Weights of a small transformer language model.
Architecture: rotary positions, no biases in attention or MLP, untied embeddings.
Each number is 128 + 24 x the weight over the matrix's rms, rounded and kept within 0 to 255. Layers, rows and columns count from 0. Numbers have three digits each.

# layer 3 MLP down (transposed), 832x320, rms 0.0463, rows 778-783, columns 160-319
147109107171116123130143129091137129142127088145135148109104113084098147138099140108097139146130148153147110107086130131153138133081134144162156130151144110081142148075128132126132108111110125131130117104122143153097135084116147146127169119109141086110162144129132115126117127089135085106103144119146115095128142094145104144107128120130093094147122118112113126111163103096083114139150136145135088153133101187133112112153064111153123143162101137109144111133098092117098103149113138
110129094122135105111144092170141131171148143098117138138112165120097145129131159198149104093105085132148117128110126136109083139169199116085096157123165128099137117102129167117111140145147094102086101122135143109125151108119165146137115104161144129105153117113104144110099128126141139099132109116090140156117154121111131103185100117119143144109158135151101156147139121126162130115135147106124099097136106100134120135131124069136183136129146160124135146124085164168159108124131171
175114146109172102153126119130135092144144159113112152144149097122131112127109110146140152116167148098157123139139096173050128161133148103133148144095115108137119142092140149171172122139139101155118132104099140143113143149131155152131151167126129095135093131116120145143121148067155103131155148164118110123140143108153128137153154128125152167147144144145128113109131160117125141138135131128107143143140140084177149091133129110083164099146106147094139112105138125092107125164145121
115171185175115133114154141090118170156159134129109150169153132124133122159139182135138143128120074096157122119167105120148133150117130117109150133125099132087064147096151090106101133101138168156134152114140176144109167104132091134147118139110092120148096126144105118143097122151158123106129150147093136125167139148143122084112142148156107137145100151141127089137067118139125113143123114133158120130126141074130115130113123093117114104109128093084114203144142123084112175184129133
143131133139125154061111106122147140192165159121136123131126141162108152128146106138095138158162106114135093134107127133083108170098121155144117128197099107110126073148123119172147130087103133102123124123067119098134140146145128127142092157117109168130122155155138135131126118138104160108124124118123146148124135120135092117129132107115116188157135081130114130093141112122094139115163116134113141155073146148145117094157123098115138153111130173133098172141155108147095110132161183
152146166123125119092099128055137095099086091169116142112110112136136139170137114097113133152155124121117130137109180144150133143117167069080116141139118165137101147172134142125151135128113153104140109184109141115125138179168141148091182089126130151111099117135146119150072109078147140097150093160130124111187146133103136160148103186169106139122153129108142145113185124123126170117154123113118113107102136163132152113128154154140095140123150163142139186130066134118124120123116137
# layer 3 MLP gate, 832x320, rms 0.121, rows 779-784, columns 160-319
084135094117156118089098157145132142095149151153146117153176127084105144103149123159154125130127145151086229143098162122150130162138114124182164103136139131144113174115113120099074104161134152116130109100143078082105126094156141129126120089106167160103116135133146110142139106133155169121119087080164104122145101115171155123127167131145140115166130137107072097182140104175149110110126137151098086088153139099195114157112142156147106181126115094202150121108096180121129110109105139
081119145139148149151138151163149154136142116091160129139133089128083141107110109123110095106128130118158136177094124098120121120113130123136101147142139114145134159142129113114151129112122143148089080157136130108146122118160119157138163102130168098092124144120145161193141163145151137154103116108152115081162147112143111098135135089107125112122145126125127146151178147188076088085139140151156122150125178118116107097122093148149108141139139115148120140106176125140161128136129141
113105085149101152137126150136102133124128112145120120162113137139139092151137144087109141142105126111100139100153100184138108103122162116129141162141096160166127125123099113141124133168162118100118125108132127119140174119119122113087116109138155129140141190147147146117114093177073175099131142109110113091113193111105091129104125110091119125124112131109130160107117116134107085167090113086105141107178102124126096088115120102111148136093140090129111085150094133134133163128106073
083167119143125127144076097125126121140143131122087161125137161121136136147169119112086136070153109161126094153130123151105126133125182103148157177149165096131105142105145130093120161135138153133141157150123136152133128133162127140129156102160137133161135117139109159130150132112137092125107201102123131142126136104108143131174122129150126125092121105085156079130075117098162135110147113140121100193087127125071113143143092148116144124142104108123107149111089120125093112149147106
100141154129148063128083176166125121121107158166167135155133124128125131140159105150204121147122114123114113147164118122128107175104090112123147097167110113167128180100104115130149126126179106145076121110124136104106132143096149140124189108111115156130142168106073181142126157159167137190156128113151154163118183142157093133125166140141122150124132144121135086131134132116101128143141119094121097150150155113128138160105131137102127144143082141130106110134169100112098123146120163
169159090151130156103128147147147115136140105139115088128140101102088157105135130142074131109098133143167145182119184098161134137097110132110163171107080125144120128162153116117098133124136112144083119079128137129174147125133158143150112147132095202127057101149134132121064081136103127166125096101116121144129139161097141146114121146187118104101148096129098106121172136136128188136139149161134163120130126118181094108098127093188148139116154147156141123108121163085120144131164108
# layer 3 MLP up, 832x320, rms 0.124, rows 779-783, columns 160-319
165146147180130060117126111112140152129103112151136175105105147117180165128100110120139131125084144136132114111142131122092087135109136119133101119135128104132063172128152145129153127151111116133191168112140107122125139103136119144143126146130093140149120159075111086149077170140147115124158163119121058112114108151134164131165125124147145179145144121103145118164144086119082081146115127154098128118141155119072121135121090113150175134169114094107117141142110097120180130116132125
103119107149102139115112156174116114160103140141168128116162185106112125121159164052164100112167113118107125177168122126136116114143110123105132125157175138080146113142126093093129140124116141144178092160124135133119118150136114124089128124148128113127151153146130133103143129150161123161127157137119148149144160106108173133116146133112132135094118096097091171133108150061137121089138100110122099094126122128102071146106145156135140152126145130104144154087100114141106122141101063
135113144143111123105145092122108127099092142117099118105131135148192161183125127171147146158129126141205147154148144133139071120194105164196147124101167121105095151121131145086094131105095160117144170130113144132118108160108105200181091088108126112117143144115121082132129111142154105134128127143115141092144065111148174139177110102148074131121112120124115135125138107116146130119116095122178097147111134118132168118105116122131102166126121153154143136102143177151133135148102111
105094101148082109133138133146123142087125133145170156141129147146122126110150156111165133114111121136108099128138122134098151150118064123091152079118148068127103110138180130091170109101117170134131186119125121110144119109123110122125092133140127108087122109136109134156121176137183137136202105083133118091137136087146097138128101105090113121108172118064114166110155126126097161121157119122159120120149069146142164117115071132088099161121102159118097103117118142135131118093127146
117124137115170137067123174082143105135134117135146123144132100170163144165126144082097130159116135141080149110171153143122120105097118146123093147095124147104066139178107149125115158112149140086140132135153079131146118151161072098145153147097122111121144109155128151153139127131055113147143121127103149064136119086155160093097091107142089126111150140096135191096156091133130179148149128147127126120110092168133172081182103093111119133138106089150146111135082174189142155121105133